config = dict(
    num_hidden_layers=13,
    hidden_size=64,
    num_attention_heads=2,
    num_key_value_heads=2,
    head_dim=32,
    intermediate_size=256,
    vocab_size=8192,
    hidden_act='tanh_gelu',
    norm='layernorm',
    norm_place='pre',
    norm_eps=1e-05,
    positions='learned',
    qk_norm=False,
    attn_scale=0.177,
    bias='all',
    tie_word_embeddings=True,
    parallel_block=False,
    init='normal',
    init_std_qkv=0.0537,
    init_std_o=0.0105,
    init_std_up=0.0537,
    init_std_down=0.00527,
    init_out_by_depth=True,
    optimizer='muon',
    learning_rate=0.00203,
    beta1=0.9,
    weight_decay=0.12,
    lr_head=0.00513,
    max_grad_norm=1.0,
    warmup_steps=200,
    schedule='wsd',
    decay_fraction=1.0,
    decay_shape='linear',
    final_lr_fraction=0.0,
    batch_tokens=[8192, 16384, 24576],
    max_seq_len=512,
    doc_mask=True,
    train_tokens=103300000,
    max_steps=6539,
    dataset='wikipedia_en',
)
Each number is 500 + 40 x the weight over its row's rms, rounded and kept within 0 to 999. Layers, rows and columns count from 0. Numbers have three digits each. The size before them is the row's rms in percent of the matrix's.

# layer 6 attention query, 64x64, rms 0.0937, rows 0-63, columns 0-63
094:517419490521536491487480520466553421490489450489481487550479525479527462559473480492423497503517476494501498492493404556476489507563487548520471481473439554489568508515528561458514531506444630
102:423476445516574449499509491495518487495472525453605493496592475465489501523494544500490513477553417575498565469503526469481536461486485420538501404530527474514491532474537493445507450510532517
105:566567519492524480539459440496519472456572504554531464550482503552526457420482560475504481539504512471440532470438469478436488546504515583499395518493473490505488478493516494478507470598539502
103:537454431447511459541464491489551519520471502574539586495490573446492520549570575434445491486530527477448490498494464493526532567493451455438533491477494398516505520514532521518490494478545492
102:531527509509412442519443535513513538490555447457522454507531518513531462521518549462458551568445461433520480462562501408496504466496566500423504518468466448529549508468488483581514526535533506
101:570497540514468517506475550482572460472555414549539543486519527389447443468486492483467541507516507438475531434483501533480486461578543498524533524497527475540522487502487413450462476507559518
100:436502518489506516495490530514485436457538545466508490520460633471448524504508501532474522532463479538522444535503582522494520447444457560493599502393546461504474506479452479512534522514508500
102:497508518428507496547547553478494453465412506472495477506462469464480467476501526555492522490474452512491569513533464553470501531436542491549508498506496497509533618433531459529529635473503492
114:512496483479485564476469517483494479506472366494449501558531528532512508437570465534515529483531416510454507522596543516572542505423432508468490513495557520485543537484466541481534469487482484
077:467465496496438482532525560453401502502567507471499527503562481547483515540482530556491460512417545494446505439569481511561530507535493414497471488529533476534541481483499495426559527470553444
099:529522552525426576501528470519475521483503499461457469470539485538444532528426514462540535538496492465435457513429499485505458500439511459482606549553492497443515547484526552506519430478511576
102:527532487541576489379490506448527528440456473486594511516478534445501558546460516529502568509490521577495510487520489504512453491443510512539513572495515515480437459481503487494549411444500489
097:592515570461527532521514494481518500451519586393474476434416549489510439448520481501539544519547485499486510537557508449570508500532480438470513454496448467498481456493532531460550492477500502
098:481500501517522488575460545454501556557523524471447521483549497514530567496497508493523539452562533588507461497477512493416466530550525500511421496541505495412477544517436484497572442504428462
103:538507477444450499503473463464443494526521464443569500495538511524531458423488483461499423527471599524533435527547460545476434484516504464557526524488524538540499574514587473471491501536539546
102:521491539505466504454525496490468494542474548505494490577475512530518543490536532553487520449486527458494375467512496518457527479510504439458522537460566471512506555453517610449546508402541471
102:509461507511430515477528481500572419465508481463514430486569531513503447552519541467502513512475441484449503485478500538544535562632550482529541562485494520523416535473456463503465478502529510
091:414429515519457494445542476517520447515512579523498498517467502506505503444516474485577557465441492505543502518531531552498460586531601473503486489494513453440510425470542488526465439520509444
111:558441412560536607516480528452518523568448488485519417532469487540466472500487472550500528528487491457512550455446518539437481488478525482509494534571424471507502528506464533561473465486540489
090:519518474471525546484552514398506487543491568465519588520502443425482414455526509517486514487503499509477488519525541534525448494507492572531469519471385462555469534539542506498533476563481455
102:529537496499505517471480459555540513498516502491531528473617500553492444499472438482466520455449539486454551441479534439516579552464510518405497523457467527555524490571485588494513473495521526
110:568453523507505486576489556478506521510532479493446495473509508441422503546462449514432477483487463489527552510469500487500501586537426543508534434553569563504505467495538430477447533439553492
110:453576496611518491527502504504525479520474442430580459500464474531500527457498515479581536508493452495526487542488453557471579467547427534465545492430492443459536471538504534507530535524485497
115:499522544501530477459458510538499624431494441498439517528572553423554555522468467488433571498424500454450488507528480469495423517501456517517535462494488492503468522530496468549507537509508534
112:447472515470532538498553528501480503471522423483472466524523542431532528452513547512477499459521571481489431527546436502555554505452570519438489536526455437596423504496498538477494538490534548
102:511581508465449583464520521516510520499496514434505555555487468502394492457537544515505511471582537476526570469464504511483485473582530509519520485463473456539460430472500516590530501486451538
089:541472482508466519540553502477558423502497531480514561500530530502490578447524542455443418461512525530584561428465484509484524507494454444567554525450505466510480510506515496501481420540437538
092:545519434462494525480532468492567464500449505403466478524580548452509555496478509499471558564481526499562525501487519416482482512473491456462533528535484515522510544584485485521459603523490448
091:549525548459508489511611441496517528523465469492503558500580504442520440527453461518483564499484490533473454528543494506494514463508469364462515504519454507534568530538488427464495493491462515
091:506518524557454508482537507550464473526416510405635538494448536531462469541488475570518473492521501425505510466559494542527503511515490538468439494502500471466565479474449488522460496538440499
106:510445445497491501458534512509486445465505503469605495579434516577460477502553507509537494535409516494398495420544483494431500513519533535495566511524559503473537494546493533506510484469486536
112:490485517510444588464494446497535495501548529535546533489487421473512515486490438533501457505530456594491483481532436570480586488476500503506458528461505570428538523506455502495433438479569491
083:548515463512504421519454508506482503449583510483596530423453514451481442597511540487509510452515577543498532492435494496498517505437433558500493517460492461534499521496464522541486495517436452
095:521549462445512492598491536423505544483562535480543488511428559526502493474461462467568505531392539546584480492477486449494455479458504521491447496426477499517511480526491524496551476488547529
099:522595503538525514531445517508475472484525499487528437441492453469511444510532531447516482553541492572536506542373483545505525495550519507498549475469434547480491480511530375508499509490500479
099:419530461486517434497547469465537491528485494455487491499494498545487527508494503553558592470590455476494539503522495492465517466476438574405527451495455427524506433549544550487542485476463492
113:468462540495431551432540462510467507488473443488487503556634447496497515469514506510436466468576470496468446537551509519484532552509507506498481517449525588507533553487483479516406488526509498
103:562566552449512538493487533477529471471446492444406567550487532457549501477533469551517465434507486582434498532497448513524484562533417507493500527480568514430493495494479539501447525491512515
089:495532458501554543419512463496477580501532538535543465467409560421562509533469530548467433571514487469497496462508493481451539433434526468540494547502535459515491476464513530484529457475530543
103:479448469514573508466556537465467433508414469452535528498555466496494538442577482502523484468507458533557496524514543488488546562510462509565432482448495531476507550387486536536477528520506520
091:504487528475450518496501456449553456515498474552464494416457512445505458507463562502499496531453452537491503466579464534460521490490562525499615560526397490543508539483526485513539514465499571
084:554561481505447471542508578502521498514460543468417532489466511467566442571565498428477499549558446467488469461468497515504505463527497542519547474465484468447412498541570481496555494479483466
091:540479497542451512508423505569498530470513498511530456532499467504514428520417554478470469541512492504489494419460453419560512473558546468458474505506533538543564432484514573523567515471511551
109:584543452480539457555433510442513521532492585580512494395447501532518481542446498482508515523506408498547529474476524525516432508547513488472512473493542518471533467483473494497516441433468532
101:420494554548474565474514513474469405454480517498521546465435528511430478486509501439535559471555518496575545528484549564465485508458523560501413483527497534511481457536486525463475470490461554
094:503526490551519458472521493496489480567497475445575480535490498587462479533512501469485473539508511501550459535537476546499493556502473481598543495588497437408557533411475537479463529492458470
081:482501527499490473527463436513508571501479437481492453501514483472523521582529561475481492559577489510511565443504477501428537471457536483487509585495493435459506485476477480491590469414477582
114:431452578540493461470562500518474529416523457477503535535491567505511520439518441504473572465507531467489442537544522490473446580499453491449445495546576449493529463529520517513518512557510460
088:464506501561470473407543558534457450507467495465470470462581487567494555499542494479516477445476443518431474536555504472484541569470438528561425489510548493482550525557483505484486496562517500
108:524488512559493530512479509551440542505462437498466491515546592453472533581589521516461478481517540458473429566485495471518519488510431448446444474524512491504513521486418456545490556481553481
084:458516495463557453533504587496418455528535480473520495463479494567477528469443499454532463516464592493536493481410576490440494468559498542532521542506509519547520482513448540468461512548558475
100:453421517499530550458541477476456491455439489477492537520531495499491535481497508550451511495476493576527398560484460501442546548441477517527489490464575591479536517490502566458560562517489525
143:537478434451457509569397505553490523553564511566508475438440486491468450518498509485473503533478491503485537426411528528485512493506552491540588510475499534521478530507521462480472536453584515
090:497467444464539449614548487431480491519512574495516455581501471485510458430470458456544525496487559478472460537484529437449496492534531490563543432551556534505533488529508502527473519542497467
092:493490520431477451615479457409541529478531545533527542435484487521509447525491518452530498501475457447534534488482490534508548552477481509479492448444557513467534519531552509414461581486468518
112:472520470499558488558431507393470459479520444506527543508487519510484514437544454487552560467477573511474523523460569554484489460520475474577437501449550502499529504509566550441496553504474475
105:484508489548500507430545441542467458464534544459447457530619482472530496476538463524519462488441486501561459469569419548444542516521537527500580429545529512510475520490489467487535502478484518
086:491473533477512512502456505515499535515519524526508588492400560514554498461522473488552506502505526478444535542435582427490459520492522441456503485509530546498542505481536543444547394452484430
100:454450523517522516459514490532504509455429497505486480619511512509561515457597499499484462442502513539453425493512507527533506496492477487478482449419503430576498446533462516530508564581493505
131:507494572509491484512548431466535501462453445508505528461531528546541511432507513501559598474475485537487468512468517488532532556466528601469463517478512480460470454558537502411449439549464473
083:467535512527490497418493508467432547428506527469509559591592477483521504422527476569465506485440517490478518490514451550509488544461525481505447495553493535498610440496539500508514461526524524
087:428495534520478477574479537544517507539491480534430487533517467448583519549495428512521526444494509431421488488511478570429554514529500518525484478554471548458526463498538480557524460489508414
094:526486410539503525492522464517513531452524486498519484544575479457507570455470537503423420545522413497537459488500569534542486449437487449519543490479481542482527491512482558466544477429518555
078:531432538465500515466425487420556453493477462536452512497525529517544444538495488444446533536495541479547554534421516447531440492464446556505496455543512530572505503509527516519434560527492449
# layer 6 attention key, 64x64, rms 0.0922, rows 0-63, columns 0-63
093:533456464521471522458442459418607524490480457498480476532440490510528524525464492541454469484470458492505520532511396483465546494579503458540461538553480531484555549573488535457546508497489546
105:449471449529499454489581449453546537451499559508599434494554502488459487470544516592477485525506493505512548487475569466485544464479491441474496417566501500528470548445517512470506489463538521
111:537600509490487503500432488475460458456554520595531445549492457520523480498473531446468483513475475490478530539470471528494519508502582620470435541551470447472472510444449496485521503526469525
102:541560505531437465470499480507535543513393505559472559464500491528481542568575557465429512486510552531453514535533489517527523513487476488399527492479414477535447512501476461501515470448502545
098:563543540549425482490491485518505578528519462440505443490499514505511491509531490525484558479522450521474517500563535495490418487468551504459452544456536434558540427486449535597477457527463545
097:548528529557514494455497494559565478503580525595473514513490498431450416509502512433450546512525498473532477478555459563468486487512509471499501571491481477545519511439489448471458399475489519
102:518553469489491492514566490515501551465488538494545483506416574503453560473490488528476503531488474548479406482481518499474476398440466558491582558432542537472490529545513487502553515451545470
104:546484509451469513520523465457474467493439446465484520512464506455468450437535485596452544539573458499447565445527502593505501520466532463569526493534496540458518511429571529508492545484506477
122:459493450474491463565534519492516494485485382535451495489527509531484493445486470502574609503435427469510490509547542515507538507452452563465495544519474549529555563538467521450485449502518489
085:501430551467477488493542555482460462494555483494475500527490497529431517565543500566496444510467556508486502443560495509602460537500486463434473468539588493547554451443486516461514506442533463
098:419505531520475549454442491522512508503508544506503498525547501509484487549394521501511583500531499439421442523481479501548491541414464423507498501490510518401537493503470465573555534529498509
100:435469452598573454455496476472541481476463490533527547476483496503516473533522424464548552469513569548466537551439505470480467493441521572512537524548557500455498479493479499524509437443502560
095:528514491462543445575547506513445466438485553458504445432447501512502444511455477433511553492572505524530469553544493545529496514501520471431443517533436496494526507502464541519579568432510486
092:471476486514508496527504488380507455527563486493440519525552552471550555472513543505542557530529570556545485443415515501449466532516505528523513416517426438462492497551446491503510480500476490
109:479473534434478538396482465458496486514512450482511490543487480550533465458482459454471447500444567557579463579578461526506479517454474474508520527492568515499498507414561506515495496546508549
115:412485564533502505453557590508497455538468425450509512596527547522559521524482512508515577437468480541464448472529488509492540481467507475453502511485522460493517475488573533435514517472567502
106:511502497509466470448518494526610428461496473518507436490518508524478481486524534530571516510444455523472471479570465545589500510598543467532521528489486504484431476465435422557507519535484471
094:446484447529508518481555441520475474487501528482539521487528520492491516506498551436590447482443457475497487529557549507462394517524588533605537542521418506506510468492516520466523494497534450
112:481499478507532593458483572486475528586412528499536428574491441505510516524563470502515523499543451501483525487471474546520484469493503467500461484524431448508495573489464528553493396533518474
094:579479461441540537569492556413502457514508528519567539492449424507462422462513537491494489483470504541538460503497494469516378513480523518515525491516425465509528542516587532506481509489508499
102:575562421458507558509459526540510544488530483516567522501583436478524481514459446482515507420450518482483485433506470435527535541478545521406517507509483564554502483522475537532506514438482494
119:548484473551521475529470512573487533543531460529441466482489442472464475548510524530464456499555479479508499513489452539481507547569403462510540477566566519501528504475485408498493569418528443
104:458495464559458496496453493456545527568460478454570454460462515480471504450469535458544518561492474449504435459462490505544575472550519568489553540448496520467516465500538595491511543557513533
110:564509515526549474509454472515525607486487449492437509506523560457509583462433423494481548491496539489459554470463489459501414568542487491533529493492561471466491514507545491517529442449498550
116:500478540469530591469545491492521529437475456485464525503478548472510496441457493552516561438544548484439465578527486461535526537477533531425498520564531495538407451524497538432518447486492502
102:479530491480503509451554494559496455482501518452500564555471452542466492419454573462553552477501539496495549443449513484466517524536515506481452468473444430559456493551566505584546490545466473
093:485482476509558537498539446524590423531472518515472489500546488546438508498498582476459435512492543539553476430530485525503551549440494478482546538484446498533446562519517470506544468474400501
096:571482412421530591479508490539515541545429491462509471515568552452445458476495551543437546543559509565541542507495505442515504514523499489452475549464515488424498503502495467520452488520499503
087:526483517470512519477569423490559476575543447518557538503549566450488465509484408501455543479444531521503513517490486514534477497467526397465513491456485488528597498515516432447537533503519533
091:493525508560498447485484445543506482538465478414582543442436527535549487518455516511498474515488477468546528431592514517527500507451529559441483478501460500551556531527440487502499521577433465
107:426483424478497511447491543570466485480472498500627498540475481568533525546560524483481498545456459500412510475564453504450486498487512484518514517482522536480557515459428532474517473479471569
120:425492516508455506475532468490558498499545539512511523510544422449537475477496414522528471480491482564496512454552463604495537516438461595532487488476454539467524475541492496456423513566509469
085:535485491529489521416483559527483431452480553543491433486429546518542477514508436501493495515520558527510461517433525517547555499486441513473433496498408556532542481529491581508577539488488506
085:531469491398566497494429525514399504523450482463540442470494502482450520536516539533515437511502517496518433499498508469507457461564500515518545515541434590496445486465461513517546499464576530
103:529502482548467437483539539472530532461464494607504458483504537494458474508523475506542516565551538455447460444502478535554502485522373457538485585494462474475497567513498475522501538540473459
098:516485519544438465594482495502535537511496461534504504432573576396513430518484462515431473498508578523573522467468522470501482483532485525453499447502504460464467486479562508458518496444481553
100:506489536529543495453556480409492434476485434552456536565531512537515511416454457528535509422507495479454582506552518480450519557500535505449523484504558488501508563513501547463495449563509471
104:578487549489465497539566487471526497494506449458408515469472508565513508504518473488520512470422586473496514502497460467450546547482485521539480602557498495542459461553502544542423520510483435
088:513507498527457535454556524516486509514462560456482511477460482465523510551491496556440435510570473547523505503524504568437414458466532555521480524468424539548459498536427535504492434447463564
110:490483453451480468499546483451522479496466512547444476447532500544519518435558488439559559422472466607504522411479474502556545513486515531557520479502517551501527501516481508419520481524577496
085:501563557492488519494530460536526477539471516471474427448453464465486519497436544477455560435531529496511532474607485527536525530485504498437547493569558485530545525455477456560451513431447516
087:545539541560441456541487417459549586477453506532474538470464532497587494494550550507451501517472456452505464488513470492466505455506507486520456558508556518476506480519550433536492552536411534
096:480525497542515488447486554526544572530488472502462498588458410473543533586420495528448467445499508472490517501446508506545405519526559430480503464517483493512516527545445443513512483547508506
107:627472504519565490551464463509464541500512600588440503498477473507463421561490526461460449524413513515483481446460478467504535520523520513505494516530501470508455538518468458548466478485508521
107:500501435532479491537510494533487456487544512583527454360473503442449533467457494468542485525523448440554543469458494510484514532555509567506555477549490506516481490594486482470566496481519488
096:495508466487468497503519451457412506478502450515498550506497519563494511450593494439514530479540532560549501534446406529591515490440492525549514415463526505471487481495539435552506501546515463
084:396514516546425487546471508520507553454501529494469532484479479452540552501554474519412459472502513590477507523551482515492405544546475509436472464484502476469542543478447525566479500495443491
109:480440531425541546577540536520469512539550479440545574480446533498527529469472454442517500520483503430519467487466551480477462469482507498475512404524540604511502464550539543452479503497483482
090:473493475468482527538490458493492397490462548520455535502482569528491472463436476539550564454471425540502436510446522533547519527495553547511526552466517560520463479529558505472439473589486477
102:457513574586506528504503547565507434515429533474517519533505440488524528509604419500570481487489485472434494510505544506520469499446453514551488454431477547506515446518514542531440476518475472
087:508473453503497488452496532478453439502596523476566505460587505492445481421505567501502481440533456496526455477450477525528507516552513506532501541429440581549536511475511472497568549457537500
095:430437455529510523451554551441454479542452511508433497487524502541464579479463468517511469467476484548538533482510529480437498479502548525546605475568502544572544457483501565464511527495505462
119:525503495526475597465402533533481495494488478514516449529519477484505524490553469524465445531523496481460503517455481530441497460529528421499506589495522425511531545428441438546493599473520509
094:515535351476521481513530483465447515508566496485535515579537535511514466501521541499497522518488545434480424478411557535456566494512529494524510524477518483428493518437508512458515512460554527
094:592491461530441545499458470471497467498512541493461535497447471466437438535498560522495530494433530511469479547492484477422484476542522493496561496593552529450522538455514566480507543523589471
108:516503458443506551529475537468502450448492504475553514459482519496528466509509547490571478500454496548491437509397530436433533520516436514559520526547449503540567522536530472475529572452582493
101:411516494499554503465520481493564515503461535523484455557509503490411517395552538505472573478496508473550447482568468575454479554540504523492513453467515445545465519479544502479552471529467457
095:490449453530463544593516509490508480499570429470519517503451508541543504528465477440484466521473470467466501474521587495501483494440549479544514526540439516577452500499422528493501464441567578
093:464528512515507456401495542447523488532512534406510549469452529527532523443528470556577539495494541477451494478468574453485495469456515550518542493549508420513461466562503499456506447555524540
118:537443480447496546570529498445502558428505494527499505428460524485459540510426532432522597547454528468481517520491512430498446525468538543423518535510494534512500468531557560479488487462509543
082:500493553469547472471549518459484568458499457493514430559513427516474443479429506504542531451517492509516383512512514555457491523540534515493501471560459469508503507526547544431438460584517500
088:367467492568509492598478462484536517526504452493503501591513443516509445487490504539560524509458513506491469432500481567481481456461483537458487523523501469461571532515513482520515586519480546
100:485565479516547521498528498368552487538455554462517425498490509509466508523502525545409432453531466492477564473547491521491414519500543468527546482455496434477531509481522541493489479545511553
078:562501522520471538489476510522493526490454570497583465490532503508571467505445483486519566506468514419544511504476498419458505536465492440569549403471505513485467547503467529541567574480453480
# layer 6 attention value, 64x64, rms 0.0647, rows 0-42, columns 0-63
098:492477527506444557536520586430511483515531550538537471480464451452531548535508509575500541434400481513476506513495505505539548503529508488501443589442522491530477499558566467549487511439490453
087:503495534541500502433465468474435584461493536503566471452463494498452495474399496486526552427490557511562502549485468447473472445537490514548493530541560548465531525537501427533438483521513525
100:446507504569450468511464515466517578527525422449469435473444483559491470501558528578528530439527493508476506473507459494497499485508477504541552588439491559549446468490490433520509554530519449
095:524554498511532486512549494503487469547526412516527524531422512502495546502439464474470415450545480503584487565461524490494498483533476517502564575505447546569544499502548547531434471548445477
100:569452524491497472476488463495479503512540477464444426524539447523587577543485523533538593445471459455562491569499544432508495513496444442532489473514402457496495504535501489499499487511504539
110:448439489463466541484413532474494505445519495474530550511470557475487530547469551554531551458403499532569536515523497568463555500530557507486478499495411500468465468490506494547498563476445450
106:477570553535499445517479573488524496477469585456468516494537496520526467460418456471483465469457560521441538527529505479505533523482552520441510548380460563550457481517518485491543518488549503
107:499508471565434553528508449523525520539426551517460516524477508539428518514535495444445513508470548464580430543521483447414569549482538529467453520529491530513523502524497460520489579505468448
096:479500545490517476476515484492486478568439511506562549507480433465510474541498540506486594526443519405449515544546550501527477494532519627476559520474472486472462534477466501485438514558552495
097:558462446494553495467500498484569485544581476452519491555452508411486497463538386475525470485496556587418543488545487526522473471495478476503474499535515501472509509532545476421457526471489482
095:440531524528489476527434549570513495436498515465427516467494466495451545515515411526538550558500510562541475444528523463466454499394530504442509510488535592468456466492515503505526492549479495
106:510484487485451547616496482555501526443430537498485528503498547541509544432513474486457417567434498513473533532530519497484448486505502527507539432502492422560496540520479494460477441576461493
107:470498522523538520574566521507538465528545542433509451508514535531496576427476484550518488463495449463455558533522527466445505504489471473531507530490553471487534427450412507460549533401484509
099:556522568427543470476504523494515519520480479482501523487514458384494481518492476506505423443525511431522507445518500529536486474409567528530511535503439543503579458512505513537559513550501419
087:493414488549473529532474493462465516508559495486571550480584509489483596482543498551478513555513488492527501457512507452485437474433477544500469509439524497442468417471563504544456516552561500
089:539541476585478553429464433501455499494518557504449531477507485466503473513572492495497511570495556548511510433472447473567416470522489515451508450473563497498507454485511524530519515426436560
113:460592470509435415469573521529474475482453493523530443430544535430507504561532513526498459474502501494484503480509538484445506516511524569550428523509438514504559481586516445528478451489520523
097:490495462579611451539517482481459498443493532448532534548552474565476538471506492517462471554513471457457480574461511521416554542524535494449485507521461461532490539529536442489475484426501471
091:435441507497506557485493564490444448494505558480476490420558485499482589542481487471506551485496462498480611482550398473542536476529544426459507556508481521512516528507466533516470494502465528
094:479405511459516474505468466541532477530484463593521469470510520487448511470497583462530465439472534522471574507498555493499550581552551440502523475481486535503508418488472469568557475540472524
098:443452548565402507447472499537574506549513589532562504482593510548496502515507486434534467499482496460470503499492549505504448523483488487500514471516446471457477477475531577484484499472563421
093:466475535459485498523474479520471493469568527479474573482484516449499491513463485550576520475575527408442469439479501494467532512491463490561522569522559424553548485524534529514482471415457448
093:518539444472495544503437574519552538494492502491485504441476589457478505501476547585485512502481443464519456579483546558520563550484604519509442493474505475454453455471542547489478483517502530
113:474507466521496565513564533504486519494459520453495517410489467518525514546434503470479505484577519503459476385560599540500537491462512488511536518428483455513534564479443492514476506485586505
093:453460432538532578542468547479467518525451518458585473465452488488603448445450506475493500547491493542460508525617512527495469529467421539511509506523546530523466503483503488518477497544485541
092:467529568489493519499476496474451518596492453535516528511449460554466493496450443546497474493537454500491527488493450454527445628511473510501553556453463467412495547543512481449495494524544546
102:443454540490444466485459568534440556517533469482483497526490501395491500501518485507484399548477478472523495416488473528521575600444479529513549566498462461506549491485451497510506524513491531
100:455434451505500478462499582521527486527584433564505447566496521453561445499487503472481482507525438531537474547539497485506421577518464531482480474524532508538409499545469476521523496435525526
099:495412612490499558525512499526501461475543508479504446469538444527432506513465459538470524579551507498500473539537545516551550478532454478494445517518457547486532490485504442400547480537511455
099:480460434547501479560488530526577515512557492528552521540470485540491467390515505542542454535461533471520495509574510500488532496500507492449447589480448460445501506472441421526487440450496516
113:437453495545470465515538463502502463421546560514492451488469512483431553531579464511509475536545504477456505504453483471504529594484525470556540511446497419433533546488540491484579536547504488
104:498433518514497459483526433430520482481546581486499462467494577507558519428507460482532489508480457478539458480531467427529548466579568513506470466416522458515516491529439508546474570513529484
104:425481491532515484484521585533448512498467489576492525498500493437541474563527483434569478460491455538539494482494540451427431472487523549501475534534510560489511454510435521488476541548604499
100:448487476421440480488460521545456544495507483492514550555524495504448464471520555484462470535466457524566492508545515555510573469581571513416519513487540470424478454563547496495460517442498516
110:504522449479434489501512529519525466445573507457599532543533511443580488516569466493495553528499486538496482439452450496524456500433436455439465437476492516508515529489536549552524554486494548
109:474528539525509466512524500499463483438434545471471601530514468468538426493423553527523552530416524441503478508537551565483491432490525489484452463474565510571475474526550504452485505489520455
087:446509451509501508532551514507537469421505536481542477548438554459552527483473526453588470535534531493481517558496467495459451516527541519481461519471503493430477579470522414460549494459484410
108:480475592443486473550518533459505506492539491491605489488447424519521536533478518558527514530490442478557519574456543437503465440523441481468487500475533550486584473530459532513488449459470503
116:499462596515474613525555453462476492545489489511544588476456525539501471405490526483539499510486487547492524474466472433534442534539494483458562494467483498477556450465475547463460521452510517
095:470491498516498472491466537599491470428492489482412481500482493472438461550558524561477533510509531448459534430499458545498571470529570494484579547539519514437501515454521520497445448555531486
093:479443504456570556452507474497429511588551466475560532451512481438509532525477465439563531508511540530465538539504444507496505504487481477470503520502514601470538513430422519483547436524479520
115:484448483524567459522564531463479489452536518459484535524518493457431451508493482446493484471484500509397461542491512581520550490483504511496482510465479514565532570478445422564520539557519584
088:559434523515568444446476463450543489480475512534595534491506483531533582495451520516526589451524540493515508464467528489499470452500458447425500467520453448467484570535504456459531539518463505
# layer 6 attention output (transposed), 64x64, rms 0.0539, rows 0-42, columns 0-63
095:489472500494498455473417506547424512536537478534454514547545583460454492451545526451530434500625554520519484523431528484473491531471474517513525439488514516513536532444490517439523472470524549
096:502491481449565495526507548551505449510400490490434520543551524525525501480598481554480426531493470498453467490520488524548551522475499498436491421465444451554471538453500560517533533510504444
102:512492472398599517557499482437547449511529551498510532510493498434560501483443439477438444555540524480527526520480557490461427538515529468531502426547482508513549516511503535484522456469472541
093:437448578460474511540417492474522525469504523521483477499550503552532511561556453508518569492481519479420567480553522533519522536493517414502492497481491542494464492484405440481511516437567528
099:472533494520545498523462531481535453472515547578579561423469532502398478461546488479466379517550543531531464466484472512443516445508454520528462511464518510480511507508485503529543486463568516
116:453543509530534375540546531519529517522519455530432464519561447530530492521547437501492477458569583456467490457531514499499491441492452498534509399474488489509499494522551483468484452545540504
133:467434435476503495483499482508497510524508489528541487533543495478460525572567563532485533496543478515598445421480523534505463498511479513520487441580551424423586512488462505519514488437470468
113:471560519439557462438471500453500483467562451476517442510498436526519507426460503488536487524481513572440603437450550582553470529533525514522536511509536465537495508445537467497454489505512498
098:475550503481498532559475522519513509471510435495470441500505569606437528492544516472517463513533499534551471492465527473506507524471438394517499535492546429427461465535575490511538556503434507
095:443503551522470496519485503499396569495486486537493511479494544541526550540417591517463500533521439407474476507435502442533554521484503522449494500471509495502475524530442514576567464509480545
091:523489481489515515487514496470490572538502479500574494450516507491560426495555552501420497482533481478551540503472471541514485502615491452548434486560448401544518500498519520515478452412510483
109:550589494545482470444527482417517486537549479525572520495441488515448497580452517440554546502488462490509515496424465487519517483517523495499479525502494510494491435414528479488555563423565503
106:578515479489425516456438495486452552419472471553517536535490459488527488566461547486467456573450537575504427472448465510550486464509536521501454488517457552543507518555501452480484519544534533
106:415432412553528494555508546539503531448515550487502517496481543580449493514489470510523533472450503535520501567521544494451472515605482469472513406525498498464473562466457480495491489471481550
084:451518549511523524534560515501516456496438479509486508508435518454520392561506525456544481428549560493453431498474494500476575514558493488516507487579479466552539552510462491476484502490404529
104:484428524482530540502607449486511522504402493491524447528465464499529505437484522512497514453482470517504509537514520497425553550430579505510490519547511539485464572458517525438439472575509473
108:498476477531558569541447500525515581447558492535442491545483463540475514434466446478470489493526503466549525517538446513506507469525483503429570443545531509474484518455493522459572575429469442
079:464460508427467537536493482528508488493527460559532483556545538451491438536474493430499476496492511538504489417538475518529450429531488533581516474413500506502524514468483491570523614555481477
096:544506531505508488559539493544499566506500440566520516564500488455546456478489469497503521437422578520541430550520515450482444540468451531485470474505575519506562466501492490461510448472577430
076:488547528503434445543464573513491477514529551523430529496491477530526492513469422602490574445533477480521483518502519564525458455467475535505503520409494462476490580532473514438432528489529489
097:552550505460519447540486532495443446454505404485512513486477526538486457530444538514496553541498529484521570470515470433555484527569465534425435487529526481486588449528471474462541522548467527
104:559433484549422508492434485518530492531435495561541448469579487485487509523516513500445428528487426585488529564484523516574491493560488467429510499484450516540482545497468512490474458552506525
100:520505544503466430434555477446483492520488571473473569499470458550517486476530528443489507501569509608503497519554505461471464439516441493525611509476491482456524517503544465478480432499467539
102:479502528492467443538444418512539447471504488520536528542544524456481460471540519493531528498395542470534510603520417498533411529531531514485507514580502497497502440497553515464488518537441496
094:588584492470467436506609503507485539494516514525410481516493543411526565539555529509553483493478500471501494491447462465524484482560565479465486499467543507483484453489524510487562477441471463
099:535492487457499476459435502483520479449509513486545491467471573522503558537522526442476554529496469477474474508463586462545540387472486489459453504480549471565483426499489586493555521514537563
102:452491483496459495565558495435533493493534515512515562491555449552448465471442460515526533420507527505468487553495563481527478428533548505496532440565500594535534486514522495421465460493493438
105:486516498463538546542534458481466527473503597450495529532519430455530529448489443542557489484482539496492555436492426479489598441500493493526436509520467565482568475516484576464501448507490497
105:483429478451452466524480520510533512470452425536502611553540511490534547475472513449495486410501542438507525457468494506504532571561472462483524545487565482541523480568527518558450492459495482
105:430473515466498472438484471473396498533474508479460526474558550482516554565410458512446516493500559531460485504426495508513486493513512511531548499482591500506535513536552564440476577537477507
111:522524449491507482586444509464560531556440449500494509493515486506508485502465524443493568490545572452526534541482540507488430397516489565462482532527420523597506515521450472519471490519467494
096:480573492519532543478466569540539533512416445459518527556490452483448503524476544494483521513524572476408481503433496484462415522446470486483507525605493483458496506500516507556530463526553471
101:490585516483431482545484475450595377457529423548528479493501526540485510467546530489455470543495492517457471482564503549544560554525453488493521562452489478461478491532509470532468515492468493
096:546549477521538497537558522482501539479483463499455549502428495546474550508523471543508499458547566514531530490458494466472473551495428485524393473538601535537487510540457420489435482463506456
112:432568512546547414455496512552484497520486484491475479460548497610506512482478483493504564485551465460490554512526579477539493490459561567448528487423496419518502509508460463487527445491475529
110:541528499516469522525447503536481519539521474557469487481489430502496450504555484511468391505559526507459548529525482533512462490513527449514433539541420545524547575449414447548489452466544499
085:566496501575451543409464504501493420532416516522555474491470467511439471522549471476492548498502477584508470532465541534518526470460500474583565492464502510493499483443431548542450498489510515
107:477560457466525457449564505465491529531477518456414477480536466516508531471533478552444446483552490562478477463525468540508508550498531499588541564472504507463464580428559456446463528510511538
123:472508453513512428509533468536525467525493518496436424569580438468499529482512447542482464511505469539548524456551471582451531418522509490523529409513509550570503506525535457515494534533482451
102:579499447466540492550495486429518520457472450552564570495520522478539492488479504530495443530459498495539485510476512475535498519475454537438395452420482559529516489502496556458598501473550495
099:545523443559484472473550536447551427498495551516466487459513465480468487404540551534530526513508399516511518423474490596487499480499525566511551514473429496501425503547534514527499483499509488
110:551530492502520509435504448531520464497527541500540514459459503552539466497479509504515504582532458557515534460463469474496510513501552550465472595536447491443494392537490523460545392476464534
085:517607473535533517497561539564514538484502558416513497569442463498455502460511504499553475478507457485508449556587496456488495470500515509520588485492474551470461478436491488496489418451533524